config.toml
head_dim = 64
hidden_act = "geglu"
rope_theta = 10000.0
bias = "none"
init_std_qkv = 0.0294
init_std_up = 0.0294
schedule = "wsd"
max_steps = 4072
Each number is 50 + 12 x the weight over its row's rms, rounded and kept within 0 to 99. Layers, rows and columns count from 0. The size before them is the row's rms in percent of the matrix's.

# layer 2 attention value, 256x224, rms 0.0513, rows 99-127, columns 112-223
100:46 46 41 41 44 55 50 53 54 29 76 70 61 37 63 27 39 33 42 50 55 50 48 56 27 54 53 52 62 58 55 48 65 29 33 34 66 48 36 36 63 34 47 60 39 49 47 50 48 50 56 61 54 61 60 29 29 46 70 62 55 65 54 14 49 35 64 32 61 46 30 55 44 51 48 56 56 86 36 51 46 37 58 64 30 73 22 46 64 35 33 48 54 41 52 34 41 41 53 57 38 59 47 68 48 59 57 80 81 36 34 37
095:53 55 55 46 50 53 76 42 57 60 45 48 52 38 65 60 50 45 51 60 49 35 60 42 40 42 63 53 54 47 49 49 31 39 61 59 50 28 25 71 33 43 45 47 47 34 36 53 69 62 51 35 34 64 40 47 25 52 30 60 68 73 43 28 48 68 54 54 67 53 43 43 47 45 48 35 50 47 39 49 55 60 66 61 69 52 80 57 52 35 36 47 49 65 56 35 51 58 83 51 22 50 74 41 49 65 44 38 44 68 64 51
096:59 58 53 61 63 57 34 54 63 44 48 49 33 61 51 69 25 77 62 63 50 36 21 40 33 37 69 49 65 45 62 48 45 54 39 52 54 56 47 50 44 36 53 51 50 38 50 43 56 37 53 46 45 54 59 56 68 43 52 30 50 31 50 58 59 43 43 50 40 61 51 59 64 80 71 28 56 40 35 65 59 31 66 50 52 69 44 40 41 59 36 33 54 58 44 27 69 64 52 35 37 46 62 40 58 62 41 53 37 58 71 32
087:37 68 34 81 58 53 49 71 42 63 56 66 54 58 51 61 11 71 49 61 46 43 44 48 62 35 60 66 38 52 57 45 47 42 44 55 60 47 56 53 63 45 40 69 41 35 73 39 49 47 50 60 56 42 61 61 30 53 53 50 44 43 67 62 38 69 40 45 62 54 79 64 68 45 61 43 53 44 63 44 53 28 67 59 40 36 39 51 55 42 42 58 51 55 43 67 26 54 25 54 74 43 40 41 29 42 45 63 67 52 61 43
097:62 30 48 37 59 49 31 46 53 34 60 47 35 63 44 64 65 30 53 60 43 56 52 30 34 53 37 50 50 60 60 31 68 56 48 54 60 37 44 44 37 41 58 49 53 58 44 57 50 45 58 51 42 39 62 53 68 45 38 61 60 48 44 48 51 47 45 34 56 51 35 56 56 66 63 59 70 62 48 59 77 48 33 55 58 58 82 58 35 74 62 51 47 65 45 22 49 48 29 49 69 54 55 59 58 38 54 45 71 48 42 22
101:29 49 48 67 39 96 55 59 53 09 77 55 53 71 61 52 47 56 58 59 44 44 37 74 52 43 27 55 50 60 67 37 37 29 50 39 43 60 54 56 31 52 55 46 59 49 45 46 61 61 65 45 60 52 52 44 42 46 44 32 54 66 46 24 54 57 41 48 55 32 51 61 46 43 48 55 50 48 37 61 66 48 29 42 43 51 49 51 39 50 33 43 51 62 59 37 51 44 68 35 51 47 37 33 49 44 45 37 59 56 22 51
093:35 59 61 42 72 41 56 62 46 67 49 39 67 34 54 44 41 54 57 63 48 58 65 52 38 62 50 43 33 49 56 33 51 61 39 50 61 81 44 43 68 66 70 42 56 37 59 35 48 52 78 51 66 64 44 41 51 42 44 32 21 60 46 62 51 52 54 43 41 72 43 39 45 60 63 37 77 47 49 34 58 47 51 59 50 47 51 49 55 54 51 27 41 54 66 62 57 66 43 50 64 52 68 59 48 42 58 40 31 63 32 33
103:49 25 40 53 46 59 36 35 44 68 52 51 62 31 47 36 35 40 42 46 64 60 65 51 49 57 39 51 61 42 62 45 56 48 41 44 45 32 72 34 66 72 46 48 51 48 42 29 50 51 85 47 52 36 27 50 70 66 69 59 55 38 53 37 42 55 54 39 42 27 58 39 58 49 55 59 50 56 39 34 44 61 45 42 68 50 51 49 68 65 73 59 32 34 54 44 41 47 62 42 65 73 42 42 39 55 33 54 45 41 42 29
098:36 62 45 58 52 39 53 58 57 39 25 47 45 61 63 38 66 65 27 41 41 52 45 51 45 37 44 54 44 49 52 32 56 40 39 59 45 56 56 38 45 60 48 53 41 40 49 63 47 40 56 46 21 24 28 51 48 47 43 73 56 51 73 41 46 49 60 49 52 51 63 54 38 59 48 55 48 79 66 39 48 51 56 47 70 42 46 55 46 41 20 64 59 65 48 69 49 41 72 41 64 65 61 72 49 49 63 54 81 56 42 71
101:69 57 26 44 46 64 39 60 58 16 53 34 36 66 60 62 46 62 70 17 54 42 50 28 24 51 76 52 57 55 61 61 73 34 54 68 55 40 56 48 46 38 34 57 41 55 46 63 46 50 45 46 41 51 49 42 66 43 38 60 53 58 49 47 54 43 40 74 52 52 43 51 29 44 81 39 52 80 43 60 50 54 32 44 55 66 52 50 54 44 53 61 37 51 41 38 42 35 45 56 57 30 69 42 61 50 36 50 52 39 55 54
095:29 58 54 55 61 56 35 51 42 71 61 44 56 42 57 49 55 49 50 27 62 53 37 60 60 30 29 56 41 74 56 57 37 61 42 66 66 61 49 38 61 57 48 54 70 68 52 42 55 62 62 54 31 44 71 57 61 54 41 24 19 26 46 44 54 60 40 65 56 34 68 60 31 38 64 28 37 67 49 45 47 43 49 60 63 47 46 40 51 60 66 64 27 48 61 57 35 69 49 45 47 75 32 58 48 51 51 40 42 54 43 24
098:07 69 62 32 52 50 48 48 39 64 43 46 41 66 73 51 39 55 69 36 37 34 51 47 32 52 47 43 42 46 29 79 45 57 63 46 58 57 54 41 55 33 58 37 53 43 71 54 46 55 42 34 40 33 56 40 60 28 58 46 51 34 40 42 44 50 48 46 53 55 47 37 46 50 45 34 57 73 45 42 50 44 60 51 48 53 50 39 60 41 22 42 79 60 63 48 39 57 62 58 61 57 67 42 46 49 46 35 69 36 43 48
100:68 48 50 63 70 61 62 42 48 51 54 57 44 69 60 39 51 63 57 49 54 57 30 67 45 55 57 43 58 38 51 49 43 45 41 51 51 41 76 55 37 57 48 50 42 46 46 34 53 62 43 59 49 48 44 68 44 56 73 30 41 51 49 46 44 54 40 46 55 74 31 60 40 48 52 47 24 54 39 56 59 74 56 36 55 58 69 43 46 56 49 29 45 49 53 74 48 32 40 49 53 63 54 49 71 54 59 42 58 52 41 53
095:59 47 57 63 50 51 42 35 51 53 61 20 84 49 48 32 47 65 52 57 56 52 45 72 59 52 44 49 46 46 53 54 65 22 55 72 39 29 36 55 40 72 50 54 61 51 56 25 53 49 47 61 68 57 68 44 39 44 71 40 65 67 52 28 26 53 54 46 40 27 42 30 52 51 47 50 54 51 59 57 32 24 46 32 52 33 57 39 24 56 74 43 20 38 47 45 61 67 58 37 70 63 49 52 53 38 36 27 63 45 47 76
096:60 77 58 57 42 60 62 44 41 28 48 35 64 56 69 67 55 34 52 50 44 49 38 35 35 61 47 64 59 65 50 61 55 41 37 60 55 68 52 60 74 28 48 37 40 38 42 49 48 48 30 45 60 45 63 27 42 38 42 59 51 65 49 78 35 42 40 55 46 62 22 76 47 33 45 50 50 39 44 74 39 65 41 61 34 49 23 47 77 40 29 54 39 58 56 60 61 35 50 68 32 28 43 24 57 56 45 42 56 62 57 52
103:33 62 72 32 55 55 44 44 44 40 45 47 43 22 72 61 46 45 28 61 69 51 47 34 59 44 45 32 41 50 55 41 55 64 27 64 33 46 33 50 50 48 65 61 50 56 44 42 41 49 55 41 32 69 34 17 58 61 45 46 60 37 64 69 43 43 48 51 54 62 41 47 73 62 48 44 55 54 35 48 35 58 49 56 47 54 22 59 16 41 26 39 51 30 43 30 62 50 69 63 49 54 38 46 53 59 63 66 42 47 43 40
091:81 42 58 75 45 64 46 52 70 32 79 43 54 50 58 54 49 48 36 67 54 44 48 53 43 60 55 48 62 71 53 51 58 53 46 47 33 46 37 36 50 48 52 69 55 44 50 44 59 53 41 63 55 71 67 48 41 32 34 36 61 56 62 36 44 41 43 53 54 39 53 57 44 76 67 54 49 80 35 52 46 49 46 57 62 52 46 64 47 57 51 36 33 68 43 32 47 53 58 51 78 18 46 33 50 48 40 55 60 39 18 69
094:57 41 41 26 71 45 73 52 49 35 80 30 53 45 55 62 35 52 48 48 40 36 47 63 43 29 25 60 68 70 44 79 09 49 49 58 33 57 46 43 52 65 51 71 54 53 34 43 47 32 63 48 38 42 66 53 27 53 35 69 54 47 47 55 61 51 46 34 63 46 38 60 52 71 48 31 46 52 44 47 66 33 43 47 42 50 35 47 50 42 52 31 71 46 47 53 44 50 58 53 39 41 55 56 53 51 38 56 56 58 43 41
101:73 54 46 31 41 31 54 69 57 39 44 59 55 78 54 27 39 69 26 49 64 66 38 49 33 65 63 61 46 78 76 48 28 27 57 59 49 48 48 52 19 40 55 53 51 56 69 51 49 33 70 32 55 52 56 63 65 62 37 56 54 55 57 76 62 48 55 25 67 46 60 36 51 45 43 55 81 45 56 43 24 38 52 60 53 63 44 37 75 56 49 48 83 55 37 39 51 67 41 61 49 53 53 38 44 57 54 52 35 52 42 53
090:48 65 39 55 64 55 49 57 46 39 32 37 51 54 61 76 60 63 49 51 34 47 46 78 61 44 61 68 48 74 69 39 52 30 31 39 63 52 39 71 17 41 61 49 36 42 66 57 61 66 59 32 48 51 53 44 49 61 48 43 41 39 48 30 38 62 42 54 44 23 23 56 46 61 37 73 49 52 39 59 61 66 32 51 41 64 52 56 33 48 22 55 51 56 52 47 53 66 60 50 75 44 43 42 52 71 43 25 60 46 54 68
095:54 63 47 63 35 64 49 45 46 37 35 44 55 63 52 61 56 54 59 75 36 43 55 74 66 50 44 78 60 37 54 42 57 52 55 78 55 26 56 61 42 43 43 38 48 57 52 50 39 51 54 44 68 45 52 57 32 50 48 57 55 60 60 50 35 61 43 41 43 29 49 57 49 51 71 66 35 51 68 68 37 53 58 50 62 49 60 44 31 34 25 40 32 54 42 51 47 49 42 32 57 41 61 48 53 38 45 36 59 55 45 59
087:26 72 64 52 71 34 45 59 38 49 69 61 35 49 48 59 54 65 41 61 45 54 45 66 46 45 50 51 42 60 35 32 56 47 24 34 52 64 35 51 48 29 37 57 73 54 49 39 75 48 32 53 50 48 37 33 52 52 45 35 52 42 50 57 62 40 32 33 38 46 50 26 62 23 48 57 61 79 34 53 44 44 43 58 51 46 60 29 70 50 43 47 50 50 68 53 59 76 26 58 48 42 31 53 57 50 57 53 38 57 26 45
098:53 48 66 56 56 41 62 72 46 66 46 72 43 67 46 46 36 70 35 51 42 61 54 67 58 71 65 50 31 71 54 44 57 54 23 37 43 60 40 65 70 39 46 53 56 30 52 45 51 47 53 49 75 50 58 46 39 47 60 32 44 49 74 49 66 48 39 64 49 63 55 49 16 40 54 46 57 57 49 38 56 63 50 53 53 64 26 45 61 67 66 69 52 44 54 55 51 71 55 58 35 34 72 60 58 64 74 51 36 43 43 50
100:28 37 41 66 70 58 56 63 61 62 52 57 34 70 48 66 51 56 74 55 38 45 39 37 51 59 53 55 55 55 52 41 59 62 30 62 67 32 67 53 57 55 32 32 40 55 62 74 44 40 64 57 52 39 42 53 46 58 32 64 48 46 60 37 40 54 38 46 31 06 57 60 54 43 61 51 26 51 62 55 53 62 57 36 48 38 56 43 42 50 45 60 22 33 49 51 38 42 72 43 41 64 34 49 65 45 44 39 41 51 61 38
095:54 32 33 60 48 57 46 60 59 20 72 60 52 49 49 61 51 47 74 73 44 36 42 61 49 45 52 58 71 43 56 34 65 60 63 46 54 45 67 46 44 50 46 52 44 60 45 67 42 46 45 46 57 69 55 44 29 56 60 66 56 46 60 35 46 47 52 49 52 51 46 52 35 67 63 58 40 53 50 45 26 48 65 57 64 47 55 61 35 49 41 37 13 66 52 36 72 59 73 50 69 34 52 41 51 46 50 39 69 38 45 56
099:20 66 56 49 40 62 32 56 45 35 22 56 50 60 65 52 62 56 53 39 41 31 32 30 41 64 48 40 34 45 70 56 56 43 83 58 53 57 30 72 41 41 70 32 52 62 63 51 36 53 37 32 68 47 50 56 80 51 67 35 50 19 39 46 62 46 63 73 39 40 59 39 54 48 58 56 45 38 47 62 45 54 51 46 59 58 52 53 30 51 40 44 54 52 50 41 33 64 59 56 50 53 47 34 57 56 50 29 46 51 31 49
082:79 58 43 62 45 28 71 43 63 23 33 52 51 55 34 65 47 40 76 53 38 49 45 37 63 62 42 58 65 67 40 43 25 28 43 65 47 52 63 57 59 54 36 41 44 64 48 75 46 69 62 57 27 43 59 71 64 44 19 26 40 50 62 57 31 41 35 46 57 49 45 74 40 51 64 45 50 36 54 47 55 53 35 48 58 39 55 44 26 25 53 63 32 30 29 62 67 41 55 63 28 59 41 51 54 40 50 30 72 58 48 63
088:72 54 49 29 47 54 59 40 52 44 42 30 55 33 54 33 56 56 40 42 59 50 49 45 42 42 50 56 46 58 62 63 50 57 56 49 45 59 48 40 49 50 56 74 38 33 33 46 52 46 52 50 41 74 67 52 70 78 46 45 16 64 44 62 57 44 65 50 66 66 42 47 56 75 46 38 55 45 39 41 31 57 31 47 58 58 33 56 49 53 49 52 46 66 54 11 60 60 32 58 65 37 43 40 40 56 12 50 47 41 52 49
091:20 51 42 39 52 41 32 44 37 54 63 03 72 40 46 41 68 59 50 19 46 53 55 62 37 62 27 62 58 44 49 44 68 61 48 51 51 61 57 41 63 77 54 52 46 52 44 62 44 67 51 56 55 46 49 46 52 43 61 47 43 55 63 50 59 66 46 63 40 61 45 57 34 53 47 55 54 79 47 25 53 46 52 42 53 42 35 45 57 49 59 54 26 38 63 49 41 45 48 66 51 58 46 71 42 22 62 57 45 53 60 31
# layer 2 attention output (transposed), 256x224, rms 0.0457, rows 99-127, columns 112-223
096:43 47 77 39 54 62 44 62 53 53 43 48 46 71 71 61 76 54 52 58 42 58 43 54 46 40 49 60 32 49 37 38 43 65 51 41 55 62 65 40 41 51 42 42 48 57 55 57 30 46 51 54 45 51 47 33 61 57 35 43 52 59 59 60 46 21 52 42 50 69 44 42 35 41 43 58 58 60 55 56 67 55 56 45 39 33 61 22 69 42 45 41 56 48 41 30 57 52 47 63 41 49 52 45 58 61 46 56 55 60 51 66
105:57 49 48 57 56 52 34 47 42 60 62 52 78 67 53 47 12 62 31 45 29 47 45 59 37 40 53 44 59 60 76 63 49 59 76 44 48 56 58 52 44 37 64 39 61 58 32 72 39 34 44 63 58 52 47 43 72 53 54 63 83 38 61 49 50 40 64 47 42 60 37 47 45 66 45 57 61 41 56 55 47 68 50 37 60 51 69 27 68 59 41 54 49 39 40 66 46 36 56 51 71 70 45 41 47 59 37 66 41 48 43 43
109:46 46 55 40 56 61 61 58 47 72 44 73 32 39 62 54 54 49 34 54 45 35 66 54 45 46 60 44 59 50 58 39 48 56 36 55 43 76 55 37 60 56 48 44 51 40 56 45 55 60 58 56 57 60 30 46 33 41 53 39 58 25 57 59 44 62 63 22 54 36 32 45 61 55 41 37 61 52 58 46 47 36 30 35 40 58 18 49 54 58 53 60 34 59 54 64 30 46 44 34 60 53 51 43 58 67 52 41 19 66 29 41
084:32 57 34 39 36 37 60 41 66 51 46 28 43 26 45 48 53 20 40 48 39 50 55 33 47 58 70 36 65 36 37 51 40 68 40 48 59 55 35 45 55 35 60 51 60 72 55 40 53 66 59 11 71 52 66 56 51 54 59 37 37 52 42 52 66 59 54 34 52 54 54 61 51 60 52 53 49 40 70 29 76 49 36 71 54 29 40 45 53 39 62 62 39 38 39 74 47 39 40 19 43 64 85 46 49 49 36 35 44 46 65 43
093:51 29 55 35 46 51 56 53 47 60 46 55 45 61 56 52 55 39 60 57 36 39 46 63 15 63 51 43 39 52 39 41 50 34 39 49 60 27 66 68 43 42 32 53 55 35 58 67 65 54 49 48 63 51 40 32 44 49 69 56 51 72 72 46 31 55 43 56 59 55 34 49 45 38 57 61 53 57 73 52 49 45 50 37 36 60 63 49 50 50 35 60 37 50 70 31 68 67 74 42 57 38 55 59 63 60 23 36 62 48 13 69
108:33 36 66 45 54 39 54 60 60 54 39 60 49 51 39 36 69 60 60 57 58 33 42 45 58 49 53 34 59 44 47 47 46 48 44 44 49 63 50 46 59 42 65 68 52 40 49 38 51 65 51 47 60 50 30 52 45 41 50 60 64 65 46 41 34 78 55 30 36 39 53 52 53 68 47 47 47 50 42 54 62 44 55 59 41 41 72 66 56 28 71 59 58 36 61 27 21 68 50 43 56 48 56 59 58 47 49 40 35 75 64 45
101:57 54 33 29 37 39 61 71 62 29 50 49 66 52 41 32 60 57 59 36 49 43 29 47 55 65 62 50 27 71 36 38 62 56 79 70 64 51 65 52 72 49 39 56 61 42 64 52 80 49 43 53 68 59 41 30 73 58 63 66 43 61 47 21 55 45 69 39 44 53 65 62 30 58 34 59 31 59 35 50 24 46 60 50 56 57 36 62 26 47 40 42 27 45 42 40 59 36 46 47 63 35 38 41 64 42 58 57 53 62 62 40
110:66 60 32 45 38 58 59 59 57 58 65 49 50 35 49 40 44 55 75 47 55 66 48 43 47 52 58 56 28 65 59 53 39 50 52 57 43 43 54 55 36 57 79 48 38 69 59 47 52 47 58 43 63 56 61 51 60 58 59 62 34 64 64 62 56 71 31 26 67 31 46 46 55 57 32 43 39 36 59 49 63 28 54 51 62 50 55 51 42 43 68 46 58 41 59 43 34 53 21 45 28 38 54 63 24 73 62 41 66 60 60 51
084:34 39 49 57 33 52 55 42 47 72 64 47 54 55 29 46 61 41 57 59 49 53 52 36 46 44 50 40 45 71 34 52 47 47 45 42 60 50 41 57 46 55 44 50 63 47 58 51 45 55 70 44 53 29 42 54 53 39 36 69 40 70 51 56 50 40 54 61 10 46 71 54 64 77 54 48 46 31 62 38 55 43 65 58 22 54 45 40 48 23 55 67 40 30 24 62 64 55 49 46 58 54 35 50 43 72 48 44 56 37 48 49
104:56 47 70 42 43 75 45 50 49 45 52 52 37 57 58 56 50 39 38 32 41 24 45 58 28 54 43 45 28 54 61 67 30 40 43 50 50 55 62 54 50 41 35 47 49 39 43 40 65 47 49 55 28 58 45 45 28 38 62 55 75 65 62 44 41 24 46 66 56 59 53 50 48 35 42 56 50 40 60 56 45 37 49 57 14 69 57 52 58 39 42 43 60 34 53 32 58 66 61 46 46 62 48 33 44 41 48 49 51 61 59 40
095:49 60 30 63 48 50 62 54 70 62 52 47 39 45 44 43 57 37 63 48 54 49 57 41 50 70 53 40 64 37 47 43 39 57 42 42 47 54 24 44 41 62 41 45 20 65 46 56 59 57 62 60 39 53 43 44 38 48 74 59 18 34 51 61 57 53 64 53 39 32 35 66 66 51 55 39 80 46 48 61 53 42 54 57 46 51 25 58 44 33 43 54 48 55 62 44 40 48 40 53 54 30 62 51 65 38 49 43 46 50 68 52
107:53 45 25 60 37 50 37 63 46 28 34 66 57 57 49 51 57 51 54 38 46 46 50 44 40 44 49 44 55 70 64 44 63 51 51 37 63 47 35 21 43 54 56 51 57 61 42 58 59 67 62 83 43 45 61 44 38 56 38 63 30 51 42 62 45 47 64 30 29 60 60 45 50 48 53 65 59 32 35 58 60 44 39 58 33 47 51 63 40 42 34 37 67 44 32 42 69 24 48 76 48 62 43 51 46 36 47 74 57 69 57 27
096:18 56 49 37 50 58 24 59 31 64 56 35 46 45 42 25 33 72 62 58 41 41 57 37 56 54 33 56 37 39 69 54 41 54 51 54 59 42 48 60 58 45 50 84 58 53 54 48 53 54 56 60 54 48 43 63 65 54 27 70 46 53 37 69 36 39 33 50 49 51 59 51 47 49 36 28 36 47 48 46 37 41 38 48 61 44 53 82 51 59 61 34 59 49 41 22 49 65 65 65 62 53 38 41 49 48 50 33 52 54 51 41
106:69 62 55 48 32 49 82 49 52 50 51 53 61 29 46 38 59 34 64 55 54 65 52 54 60 57 56 36 31 48 65 48 47 37 53 42 29 60 68 60 57 58 80 47 39 33 41 45 66 39 67 38 40 39 76 50 34 67 64 77 45 48 52 55 46 61 47 34 58 53 40 48 49 44 54 42 53 57 43 56 51 45 63 63 49 47 60 66 46 63 56 38 43 53 62 27 62 67 58 61 65 38 57 58 42 41 69 49 47 69 70 40
107:63 50 53 45 60 67 45 48 63 44 39 49 33 30 61 66 57 54 37 60 48 33 46 43 48 30 54 60 35 57 31 57 63 48 47 36 58 57 47 27 37 58 52 66 55 57 44 37 41 34 48 53 41 52 50 75 38 36 34 32 58 35 40 30 52 35 59 63 61 43 29 49 48 38 60 47 46 55 61 61 32 51 58 65 39 32 50 45 33 55 33 44 47 70 38 54 51 57 41 69 47 52 50 14 78 30 49 58 49 20 68 39
112:62 45 36 48 69 53 38 52 63 76 40 63 41 57 50 46 62 42 59 46 57 44 49 44 59 39 34 60 47 77 43 56 58 44 70 39 50 34 44 57 46 53 24 51 43 25 36 28 43 34 51 60 64 54 79 48 39 53 19 62 37 49 54 36 68 48 71 49 32 35 35 50 60 62 30 46 39 58 65 43 38 46 50 38 60 31 50 27 53 70 49 52 43 75 38 73 60 55 29 39 56 36 44 66 63 55 57 48 58 59 45 34
096:57 71 72 39 49 70 62 59 46 27 38 40 42 59 58 59 53 52 52 65 43 47 50 39 42 48 50 31 39 49 62 57 68 52 47 43 61 51 65 47 55 34 50 35 46 30 50 38 57 59 67 49 48 48 62 53 33 69 44 60 67 61 50 53 66 55 47 31 59 59 36 70 31 41 32 43 37 51 54 57 60 47 63 26 46 62 52 54 38 36 68 39 43 58 40 52 53 75 74 56 26 43 62 66 70 68 32 32 44 55 47 47
097:51 56 50 57 55 57 49 55 45 76 53 56 57 54 28 47 46 49 60 57 57 40 40 46 41 45 30 28 63 45 46 50 64 44 39 44 61 77 43 49 59 58 15 51 56 29 62 57 21 48 39 60 51 52 57 47 65 47 50 47 66 55 58 65 43 63 40 67 45 28 67 58 52 35 35 63 73 50 39 57 59 55 56 49 38 38 35 49 51 31 57 42 35 66 60 48 40 44 59 63 34 39 68 49 39 74 50 60 42 40 64 32
107:42 35 51 56 36 49 50 42 29 40 60 56 61 21 64 37 49 73 56 59 27 42 57 56 68 56 57 37 67 65 33 66 49 74 53 44 53 51 54 52 61 41 60 33 66 64 72 44 41 68 52 47 44 67 31 28 65 29 44 44 60 63 38 29 34 62 50 35 34 54 53 54 36 53 41 67 67 41 54 58 57 46 38 41 50 48 40 55 45 35 43 64 49 55 39 53 36 45 41 30 55 43 29 42 26 36 49 64 43 44 50 43
079:57 33 59 51 37 55 48 49 45 70 61 53 55 47 48 47 53 44 33 46 34 50 52 34 36 65 57 40 59 69 45 47 45 43 52 33 47 65 34 36 40 58 66 78 41 48 71 46 52 57 60 44 47 53 57 62 09 48 47 55 41 31 41 74 50 49 57 51 35 47 60 43 71 76 44 54 36 32 40 54 43 38 53 61 59 62 54 57 35 54 27 65 74 30 41 42 36 66 64 56 48 69 41 49 73 25 52 56 65 74 58 46
102:59 59 54 49 46 60 63 65 29 54 55 55 44 43 41 62 28 52 48 67 66 48 46 36 56 48 50 39 57 52 44 79 54 46 34 46 51 35 61 60 53 48 67 68 55 38 53 65 54 50 64 33 67 38 72 74 42 58 43 42 50 63 43 47 48 49 41 64 35 38 57 68 72 83 56 39 15 64 54 40 49 58 45 77 58 56 54 56 48 60 43 60 35 44 39 33 38 50 60 57 44 62 54 47 62 72 55 37 52 50 56 51
094:39 46 65 24 61 47 30 44 80 72 40 49 39 44 53 35 60 54 39 57 48 57 70 56 65 53 40 58 38 45 41 46 61 50 46 64 50 69 61 48 42 36 36 64 57 61 63 51 48 36 38 51 72 35 46 58 59 51 31 50 62 33 33 48 39 47 61 41 38 44 32 44 61 64 63 60 38 54 50 58 41 34 49 44 63 50 33 73 33 38 40 73 45 78 37 61 50 43 49 46 46 65 69 51 73 48 63 42 40 49 29 56
103:48 75 45 47 69 60 63 50 73 67 41 51 45 51 42 52 75 65 28 40 61 53 38 42 50 51 47 34 62 23 36 36 42 52 54 65 50 52 51 56 52 72 57 53 48 60 71 45 63 66 58 50 45 64 42 35 44 52 43 62 42 36 43 64 57 41 67 43 39 80 37 61 30 71 43 58 67 49 41 45 55 43 44 27 64 51 32 43 71 37 66 39 42 52 20 82 30 48 37 42 59 47 14 56 50 28 50 61 50 44 63 55
103:35 61 47 45 49 54 54 57 45 45 48 55 33 48 45 48 46 49 29 49 50 67 77 34 27 52 57 46 53 34 46 73 42 44 29 34 46 48 47 57 50 68 54 62 54 53 50 47 76 49 56 46 67 52 42 50 51 44 62 59 28 31 53 63 27 42 41 49 58 50 61 58 58 66 50 28 44 57 51 31 66 29 35 45 40 77 61 42 51 52 37 55 39 25 34 42 47 58 32 44 51 69 44 50 61 56 71 34 34 69 39 50
098:58 56 72 61 43 66 29 73 48 39 65 53 68 65 51 47 48 67 37 42 70 54 44 44 50 43 27 35 50 56 39 35 76 50 51 58 43 63 45 61 51 47 75 46 59 35 56 46 39 50 50 35 42 47 50 65 49 48 66 32 38 71 48 42 52 38 65 41 53 40 47 69 55 76 56 33 48 50 46 47 38 56 61 53 53 57 56 46 54 56 52 46 40 35 49 40 53 66 63 47 42 67 51 61 73 65 52 40 53 77 45 67
102:71 24 35 62 41 39 57 34 22 58 41 60 49 61 54 31 48 58 61 39 61 26 52 55 44 56 53 60 49 56 54 42 23 42 46 52 52 41 44 46 31 48 72 37 54 47 36 39 64 85 41 60 55 49 28 59 20 47 48 55 40 46 42 35 33 54 69 34 32 49 53 46 54 45 48 30 43 40 52 42 38 53 37 60 67 63 55 72 38 64 43 73 70 50 48 32 52 43 52 53 54 60 43 47 35 48 44 50 37 49 62 56
072:47 36 35 67 55 52 54 57 51 84 45 52 30 17 47 50 51 52 54 57 40 32 46 32 53 69 58 48 49 41 44 58 65 62 23 67 48 51 56 44 49 45 58 62 47 17 54 40 58 49 57 50 30 54 66 54 39 43 49 69 35 53 44 90 56 54 52 55 34 52 72 44 65 69 57 48 42 59 62 50 57 53 55 65 50 54 45 33 50 62 67 59 54 55 51 35 50 69 39 42 43 37 50 64 66 37 41 60 58 34 33 43
086:64 43 45 45 54 57 69 45 43 37 57 44 60 39 81 48 34 47 42 40 49 47 47 59 38 60 40 51 47 43 63 28 49 44 57 49 62 62 49 42 52 43 28 28 49 25 40 36 44 44 44 51 20 55 60 34 31 64 70 47 90 72 53 35 70 51 41 60 57 45 40 51 57 39 33 50 56 53 72 63 27 58 61 49 56 48 48 59 30 42 51 45 48 48 64 53 43 66 58 41 46 40 54 40 50 48 34 67 51 46 35 34
089:50 56 34 59 46 52 65 56 78 36 60 32 48 61 40 54 49 51 52 38 61 40 34 40 59 43 43 45 23 65 44 50 33 55 24 45 43 67 62 42 39 52 28 47 54 58 32 71 53 26 40 70 16 26 53 56 52 50 67 53 34 38 52 44 64 42 43 73 70 52 51 57 70 36 40 37 46 59 30 47 35 37 59 75 35 59 45 44 32 45 45 38 67 46 58 50 67 25 66 60 40 48 60 47 52 53 51 38 72 46 50 67
# layer 2 attention query, 256x224, rms 0.0602, rows 128-130, columns 112-223
157:60 22 48 36 52 44 44 49 57 52 42 51 42 75 55 26 58 49 50 63 36 68 55 64 70 40 75 55 63 48 40 56 51 72 49 50 73 61 70 68 34 56 45 59 57 46 42 64 36 57 54 61 47 42 51 35 35 46 47 56 55 41 39 48 69 42 64 54 48 48 54 67 54 53 63 44 45 37 26 54 55 35 52 52 30 70 36 40 41 67 52 56 45 64 53 51 48 51 71 54 43 66 31 40 74 45 23 69 44 65 33 60
078:49 30 27 25 62 46 61 52 46 37 59 53 41 72 50 48 73 47 53 57 46 54 63 61 61 34 58 53 68 31 26 44 50 64 43 45 65 67 29 67 55 64 34 51 66 54 39 73 59 60 44 65 57 47 36 34 43 53 45 62 58 34 49 35 53 33 50 39 40 39 48 67 25 41 45 39 47 35 29 59 61 25 49 74 32 41 60 57 47 52 57 33 49 83 44 41 52 38 63 60 44 73 42 30 53 53 56 62 48 55 38 56
091:39 58 35 47 41 68 50 35 41 54 61 42 56 38 65 71 53 40 46 58 72 50 56 31 36 46 31 47 39 45 49 42 63 37 62 63 39 43 30 43 54 50 40 34 47 63 47 49 53 61 38 43 65 71 38 48 46 61 57 61 43 60 64 40 27 59 19 41 52 48 51 31 28 44 52 62 43 58 67 31 44 46 69 52 54 38 68 71 54 40 42 43 61 52 42 42 55 54 33 47 69 44 68 55 24 26 72 44 60 41 55 29
# layer 2 attention key, 256x224, rms 0.0597, rows 128-129, columns 112-223
112:49 53 51 38 42 69 42 71 64 66 49 60 47 48 52 32 50 52 46 41 45 40 57 34 68 65 57 71 61 54 57 52 45 59 50 47 55 42 49 69 52 66 68 57 70 51 18 51 34 63 46 66 36 44 73 51 60 51 56 53 50 41 53 51 57 37 48 44 37 45 58 44 35 59 54 60 71 49 40 58 59 30 42 47 43 45 31 39 48 65 55 41 57 61 41 54 63 37 59 68 45 36 51 51 64 57 44 41 55 58 29 61
188:51 48 41 43 41 53 39 56 60 50 42 65 50 56 67 33 50 56 36 43 33 49 69 59 66 57 66 74 58 61 41 44 43 69 48 58 63 48 45 75 49 61 56 65 67 43 25 49 41 62 58 72 48 29 66 42 43 60 58 60 54 33 44 50 53 37 65 40 44 46 58 52 40 46 50 62 56 52 42 60 52 35 40 61 54 59 30 42 39 72 44 39 57 59 51 50 59 38 53 61 46 45 53 39 71 59 19 46 61 68 39 70